{
  "vocab_size": 43992,
  "parallel_block": false,
  "lr_mult_o": 1.3,
  "beta1": 0.9,
  "dataset": "wikipedia_en"
}
Each number is 200 + 20 x the weight over its row's rms, rounded and kept within 0 to 999. Layers, rows and columns count from 0. The size before them is the row's rms in percent of the matrix's.

# q: layer 6 attention query, 640x640, rms 0.0222, rows 462-486, columns 0-63
# k: layer 6 attention key, 640x640, rms 0.0225, rows 462-485, columns 0-63
q462,111,208,207,188,168,161,209,173,180,203,230,185,177,220,240,185,222,206,163,212,188,220,234,221,201,212,202,201,201,231,198,192,167,233,204,202,204,216,204,229,190,215,160,211,234,231,204,181,245,197,186,217,229,180,192,195,191,193,189,208,189,224,185,222,223
k462,112,225,193,237,220,210,219,215,222,219,148,207,190,221,210,188,174,205,192,211,219,197,213,186,196,200,188,199,198,203,206,218,220,210,174,198,179,200,217,222,215,180,205,206,187,217,226,193,191,170,190,157,236,222,187,192,183,150,199,169,194,186,192,206,171
q463,124,210,219,217,154,232,184,184,199,198,206,199,187,200,161,212,192,188,229,205,152,195,227,192,193,196,244,216,211,184,187,159,223,220,177,196,206,173,197,206,173,185,206,199,201,182,206,201,174,213,218,230,210,203,224,199,196,222,221,194,178,237,250,205,204
k463,116,175,164,182,196,168,214,206,192,194,149,177,227,192,125,215,169,184,170,195,208,216,181,183,201,181,196,192,223,183,214,187,212,224,216,240,183,223,183,204,168,219,194,184,179,209,187,186,163,189,214,217,192,181,241,193,225,222,208,180,261,195,194,193,208
q464,113,186,204,207,237,208,215,181,195,211,206,167,176,181,186,190,199,181,217,198,206,229,193,214,184,196,172,192,185,189,172,153,221,196,200,214,200,194,178,176,182,187,215,171,210,161,206,216,214,225,229,178,189,184,226,206,208,227,221,203,219,198,174,190,164
k464,108,230,199,206,181,200,197,216,218,234,214,174,228,217,192,175,191,191,189,181,210,171,190,194,233,193,200,195,223,237,212,176,206,203,197,200,202,182,244,157,204,225,192,191,211,196,212,208,232,169,195,219,165,194,170,191,200,191,184,227,191,210,196,207,199
q465,112,190,174,231,198,193,201,213,204,205,219,247,192,170,203,224,228,228,197,172,172,187,224,188,178,183,253,194,245,199,201,195,211,198,200,201,191,204,220,191,162,176,194,195,184,167,183,211,189,200,199,214,192,173,194,202,201,214,186,214,207,206,203,165,246
k465,112,188,188,170,192,216,201,205,186,235,232,221,200,213,210,226,218,202,198,198,196,163,214,200,180,231,208,231,182,200,195,165,154,211,200,208,196,205,225,186,177,219,176,193,219,211,189,188,177,221,195,205,208,183,187,187,200,170,190,212,193,186,197,179,189
q466,114,201,201,174,201,221,211,235,215,200,210,226,217,190,191,199,214,229,170,158,171,199,215,186,206,189,194,203,236,180,206,204,239,182,195,198,209,197,202,210,236,201,181,179,190,206,229,148,195,188,217,238,197,176,196,223,199,176,212,211,208,238,189,198,208
k466,112,201,207,226,183,181,215,223,167,200,200,202,205,202,167,204,182,179,230,224,165,202,199,194,161,236,220,179,193,240,188,215,194,221,224,192,201,209,262,146,204,222,187,167,227,234,170,231,178,177,182,188,195,196,214,224,184,231,201,176,199,207,209,198,169
q467,125,174,220,200,209,197,173,208,210,157,174,216,188,184,182,186,201,177,217,227,204,187,239,193,197,204,179,209,212,196,245,185,188,208,208,176,192,190,198,222,212,180,199,230,167,197,205,219,224,197,191,203,176,219,214,216,182,232,227,195,184,191,217,193,208
k467,122,169,192,192,208,193,202,210,194,197,195,182,214,221,194,215,192,205,184,192,178,210,185,194,184,191,175,219,167,201,177,170,206,216,210,223,212,183,192,172,228,197,196,237,192,223,178,189,184,196,184,214,239,196,184,187,182,199,195,178,200,172,208,210,212
q468,117,190,224,187,212,215,194,229,194,173,193,241,214,216,204,202,177,219,215,213,229,213,173,219,208,209,182,217,197,226,163,221,202,182,198,199,212,174,160,195,208,167,202,225,198,215,220,222,194,192,216,217,227,211,227,193,162,184,185,196,198,217,228,213,194
k468,118,198,208,203,194,191,198,231,225,177,194,193,174,220,223,148,191,207,173,240,210,207,236,185,200,180,206,175,202,229,217,229,220,190,216,196,204,178,211,202,199,202,188,212,181,190,187,201,200,217,176,190,203,228,170,229,212,210,182,185,209,206,171,219,236
q469,110,225,165,186,225,177,221,196,218,196,193,202,169,189,183,206,222,223,194,161,215,209,238,219,194,203,188,208,225,184,150,220,197,208,218,175,231,229,242,211,180,186,188,170,183,215,207,184,223,223,214,209,228,207,197,209,208,182,207,234,223,182,202,194,166
k469,115,188,200,224,180,173,173,195,181,196,195,194,222,225,200,185,175,194,173,240,201,199,201,222,189,239,231,190,219,197,222,210,183,190,196,206,183,204,211,237,214,194,192,159,188,196,208,211,179,184,195,164,177,206,210,212,220,147,197,210,201,232,226,177,206
q470,124,180,192,190,208,188,205,193,218,208,193,215,208,195,184,247,218,216,172,182,244,211,214,188,170,190,194,204,184,204,158,282,197,207,191,195,214,200,193,187,218,218,201,212,161,200,151,204,216,197,214,232,209,180,208,235,196,227,187,198,171,195,197,248,164
k470,115,200,228,213,212,213,217,221,207,182,145,179,221,180,212,168,196,193,183,231,212,276,226,192,186,185,193,190,191,187,190,223,212,176,220,173,211,169,166,232,199,178,189,215,221,195,215,194,223,213,229,208,192,230,168,198,214,235,182,191,198,184,232,197,179
q471,119,207,197,200,217,181,191,201,175,195,200,183,194,203,185,202,175,196,222,241,219,193,200,197,170,165,160,205,199,191,191,173,224,195,203,219,207,177,185,205,212,195,185,192,206,183,184,203,197,219,175,186,180,226,185,197,172,224,208,196,198,212,202,212,213
k471,111,177,186,213,214,192,182,194,197,177,153,174,177,193,222,197,206,194,180,188,204,226,212,199,178,179,213,222,218,193,206,224,180,201,215,193,182,224,187,251,231,219,220,188,171,174,201,196,215,203,224,207,225,215,208,208,201,194,182,184,215,207,227,205,199
q472,115,213,197,205,159,198,195,184,164,190,224,168,245,183,199,213,212,190,231,194,237,210,203,188,172,192,186,209,200,193,186,198,230,197,175,161,214,176,201,204,185,194,220,208,208,210,223,191,197,221,190,212,191,190,215,205,215,214,227,213,199,201,210,197,213
k472,112,225,220,205,242,174,187,186,178,209,236,195,210,182,210,234,189,208,198,237,157,186,207,167,208,219,230,177,220,207,206,190,214,184,223,196,189,212,171,189,250,209,205,162,208,188,178,177,199,218,205,185,197,211,215,223,225,215,203,222,194,186,202,214,185
q473,118,204,170,235,205,206,230,158,138,225,175,194,209,198,147,214,176,219,190,202,176,204,184,174,188,169,224,178,190,206,188,206,183,209,228,185,230,182,228,170,193,230,239,194,163,194,161,172,177,186,193,196,171,221,185,191,229,229,201,196,200,234,226,196,194
k473,111,225,185,217,206,216,197,197,205,201,176,196,213,153,182,220,205,224,193,174,214,205,188,168,183,190,223,168,235,159,203,174,218,194,202,214,195,199,169,237,201,194,195,221,185,189,205,193,232,193,253,197,209,197,186,210,211,228,235,171,211,231,189,198,198
q474,110,153,228,214,181,205,208,207,206,190,195,154,184,177,225,233,182,170,187,185,214,203,192,139,206,205,171,190,210,227,205,210,203,179,161,171,174,244,177,192,211,218,187,188,168,201,200,196,236,228,176,184,175,190,193,190,225,209,183,200,174,179,197,219,172
k474,108,241,210,189,189,211,186,189,220,190,197,212,220,196,177,152,172,187,192,207,244,171,178,210,216,193,182,210,181,211,191,175,209,184,211,210,182,170,248,210,225,210,221,200,194,209,185,220,243,181,196,224,190,243,197,213,165,227,182,186,193,204,193,193,173
q475,119,186,154,189,149,229,201,195,171,217,210,198,192,233,222,186,176,214,216,206,200,187,184,204,206,203,222,212,192,211,176,175,189,226,215,248,187,210,222,234,189,208,156,187,200,194,192,165,207,185,181,169,201,221,222,177,189,204,230,167,215,190,219,188,189
k475,117,192,243,216,216,218,175,169,193,205,206,208,208,206,187,215,181,204,206,167,182,189,174,176,202,199,203,201,199,221,212,154,205,177,222,223,205,221,253,161,176,191,218,164,205,177,212,205,194,187,217,202,180,181,192,206,201,194,186,185,205,208,200,201,213
q476,114,233,205,228,223,189,179,225,230,190,189,186,203,184,219,196,193,168,229,208,206,190,205,166,184,231,163,235,183,201,211,194,212,218,197,176,217,259,227,224,171,196,197,191,181,203,223,228,237,186,174,210,198,189,220,185,188,212,203,208,213,213,184,229,177
k476,112,186,202,186,212,232,229,177,195,187,162,171,203,226,201,194,206,220,198,199,221,230,214,224,218,192,176,173,208,153,207,184,202,207,225,226,188,167,211,219,174,175,207,204,168,244,193,196,235,215,242,202,231,195,187,187,190,235,173,149,197,217,183,184,226
q477,120,200,214,213,173,191,190,219,213,198,190,198,205,212,189,216,210,168,207,159,192,182,247,192,201,244,231,208,220,202,200,174,229,211,207,199,196,202,192,206,196,169,169,156,210,219,199,164,209,193,146,204,195,178,178,182,200,183,207,241,157,190,163,154,177
k477,115,204,202,202,199,172,189,201,191,219,216,211,202,199,209,196,216,209,201,220,166,244,181,195,211,206,175,232,161,215,189,204,191,192,216,207,208,194,245,210,196,214,184,152,225,219,171,218,218,208,188,177,179,180,200,207,193,217,222,184,221,205,184,210,203
q478,113,185,159,168,191,223,201,187,205,220,194,231,184,220,217,164,258,197,186,198,214,184,202,216,216,180,221,190,192,190,224,200,201,182,238,200,179,195,200,213,207,189,185,209,200,205,235,223,173,208,184,196,202,200,195,182,204,176,187,198,216,230,203,215,191
k478,111,214,185,208,201,190,215,194,191,235,188,178,177,221,199,219,169,177,224,176,183,218,168,227,172,192,198,193,213,203,205,189,208,180,206,183,229,225,193,247,189,205,200,187,186,199,202,211,206,208,230,180,193,192,199,212,219,216,190,236,203,218,179,169,218
q479,126,209,195,189,229,208,223,213,245,229,196,180,205,200,163,186,217,201,174,166,201,205,222,197,180,212,228,195,185,214,183,226,198,211,187,193,204,181,193,194,171,185,219,192,175,212,209,206,193,173,178,224,204,184,178,208,187,158,172,198,193,219,212,188,191
k479,116,173,196,214,203,202,198,204,191,203,219,207,198,190,210,163,186,203,214,210,202,182,218,222,211,196,173,191,232,210,208,237,195,214,195,179,182,224,205,173,170,224,176,251,206,232,192,220,189,192,206,219,199,221,181,196,191,204,173,195,209,198,172,221,243
q480,116,183,199,200,195,192,209,190,222,179,188,219,197,205,204,199,219,215,207,195,203,217,224,215,202,185,201,196,200,189,211,216,206,199,187,220,180,217,180,183,174,212,172,206,192,200,189,213,174,200,183,189,168,206,217,202,205,201,231,188,211,223,174,189,195
k480,106,194,175,194,191,176,193,218,184,184,154,189,206,206,189,191,166,191,206,222,180,266,208,205,195,211,203,211,174,182,180,190,165,207,219,195,217,197,160,249,209,187,210,208,181,193,204,212,165,177,213,214,244,201,213,211,205,193,179,202,207,180,231,216,186
q481,119,204,204,184,198,227,194,176,184,212,183,206,218,204,222,189,187,181,216,188,200,213,188,229,253,223,189,199,207,207,183,193,203,214,217,207,205,211,220,232,202,182,184,212,182,219,186,224,177,209,224,194,196,190,207,204,243,210,217,200,200,199,201,182,164
k481,121,236,171,205,208,240,215,173,175,224,209,220,188,205,185,167,203,216,189,214,216,165,189,233,178,180,249,173,171,192,230,181,218,181,232,205,197,183,209,223,214,202,209,195,228,131,205,184,205,199,229,173,173,181,204,196,229,168,201,225,200,206,221,184,201
q482,114,193,207,191,215,164,214,223,219,187,213,198,174,168,209,220,227,198,190,205,170,199,200,230,174,189,184,196,230,209,216,196,206,233,162,194,217,177,221,187,212,164,222,181,222,168,202,207,177,165,181,188,199,216,199,195,175,201,241,220,189,228,203,222,219
k482,108,181,175,219,173,212,173,212,182,187,150,200,199,251,203,183,184,193,220,217,205,245,178,192,176,188,207,180,180,193,199,216,182,188,222,196,227,211,154,224,202,217,183,198,174,205,182,167,172,233,215,225,215,216,206,174,161,207,215,176,193,189,200,201,194
q483,123,219,226,225,186,191,172,197,196,172,230,204,187,196,223,194,182,178,194,192,200,217,226,178,205,195,214,176,191,240,188,220,229,191,185,190,231,212,181,221,205,191,168,194,228,180,198,214,235,194,224,208,164,217,202,171,204,192,223,179,161,201,196,233,197
k483,122,210,170,254,222,204,203,196,236,163,192,194,162,232,241,147,162,236,178,193,207,204,212,223,215,195,190,201,184,196,218,223,182,168,221,209,188,164,206,188,215,168,196,197,180,218,170,187,242,224,209,184,206,225,208,214,214,174,187,235,206,199,180,173,174
q484,110,247,181,190,185,215,222,199,187,210,181,218,165,191,224,186,198,215,161,221,206,179,176,248,185,205,209,223,198,195,208,185,224,211,203,213,177,228,223,182,220,251,193,193,212,216,211,182,199,182,224,158,198,222,150,218,219,170,192,222,178,213,189,228,207
k484,114,208,175,211,224,227,178,178,217,214,150,208,215,187,208,204,166,189,218,199,232,240,184,200,209,195,183,148,207,143,198,191,160,154,189,192,233,175,209,237,221,178,210,189,211,193,185,185,214,214,234,218,184,211,201,196,211,225,207,178,204,227,213,183,165
q485,113,228,208,188,199,223,200,187,174,189,180,203,230,164,207,227,192,209,197,188,185,233,180,213,190,221,194,184,226,194,230,196,172,231,204,176,209,158,195,204,209,177,186,201,182,190,172,201,220,190,245,189,180,229,216,175,223,195,242,203,205,205,237,219,197
k485,114,176,186,205,191,182,196,189,186,197,232,195,213,188,182,201,214,211,183,219,193,153,199,202,218,204,214,191,183,207,185,167,247,176,214,202,202,192,189,160,207,216,204,220,208,198,209,211,186,227,172,195,209,169,192,230,229,228,206,206,211,187,198,173,207
q486,118,194,204,198,164,162,193,195,194,230,168,186,211,215,191,191,218,220,204,184,199,180,200,237,186,212,202,217,168,200,219,266,187,208,174,226,205,161,231,239,171,209,256,235,177,190,196,200,171,186,235,185,189,206,192,171,212,177,212,211,200,201,248,168,205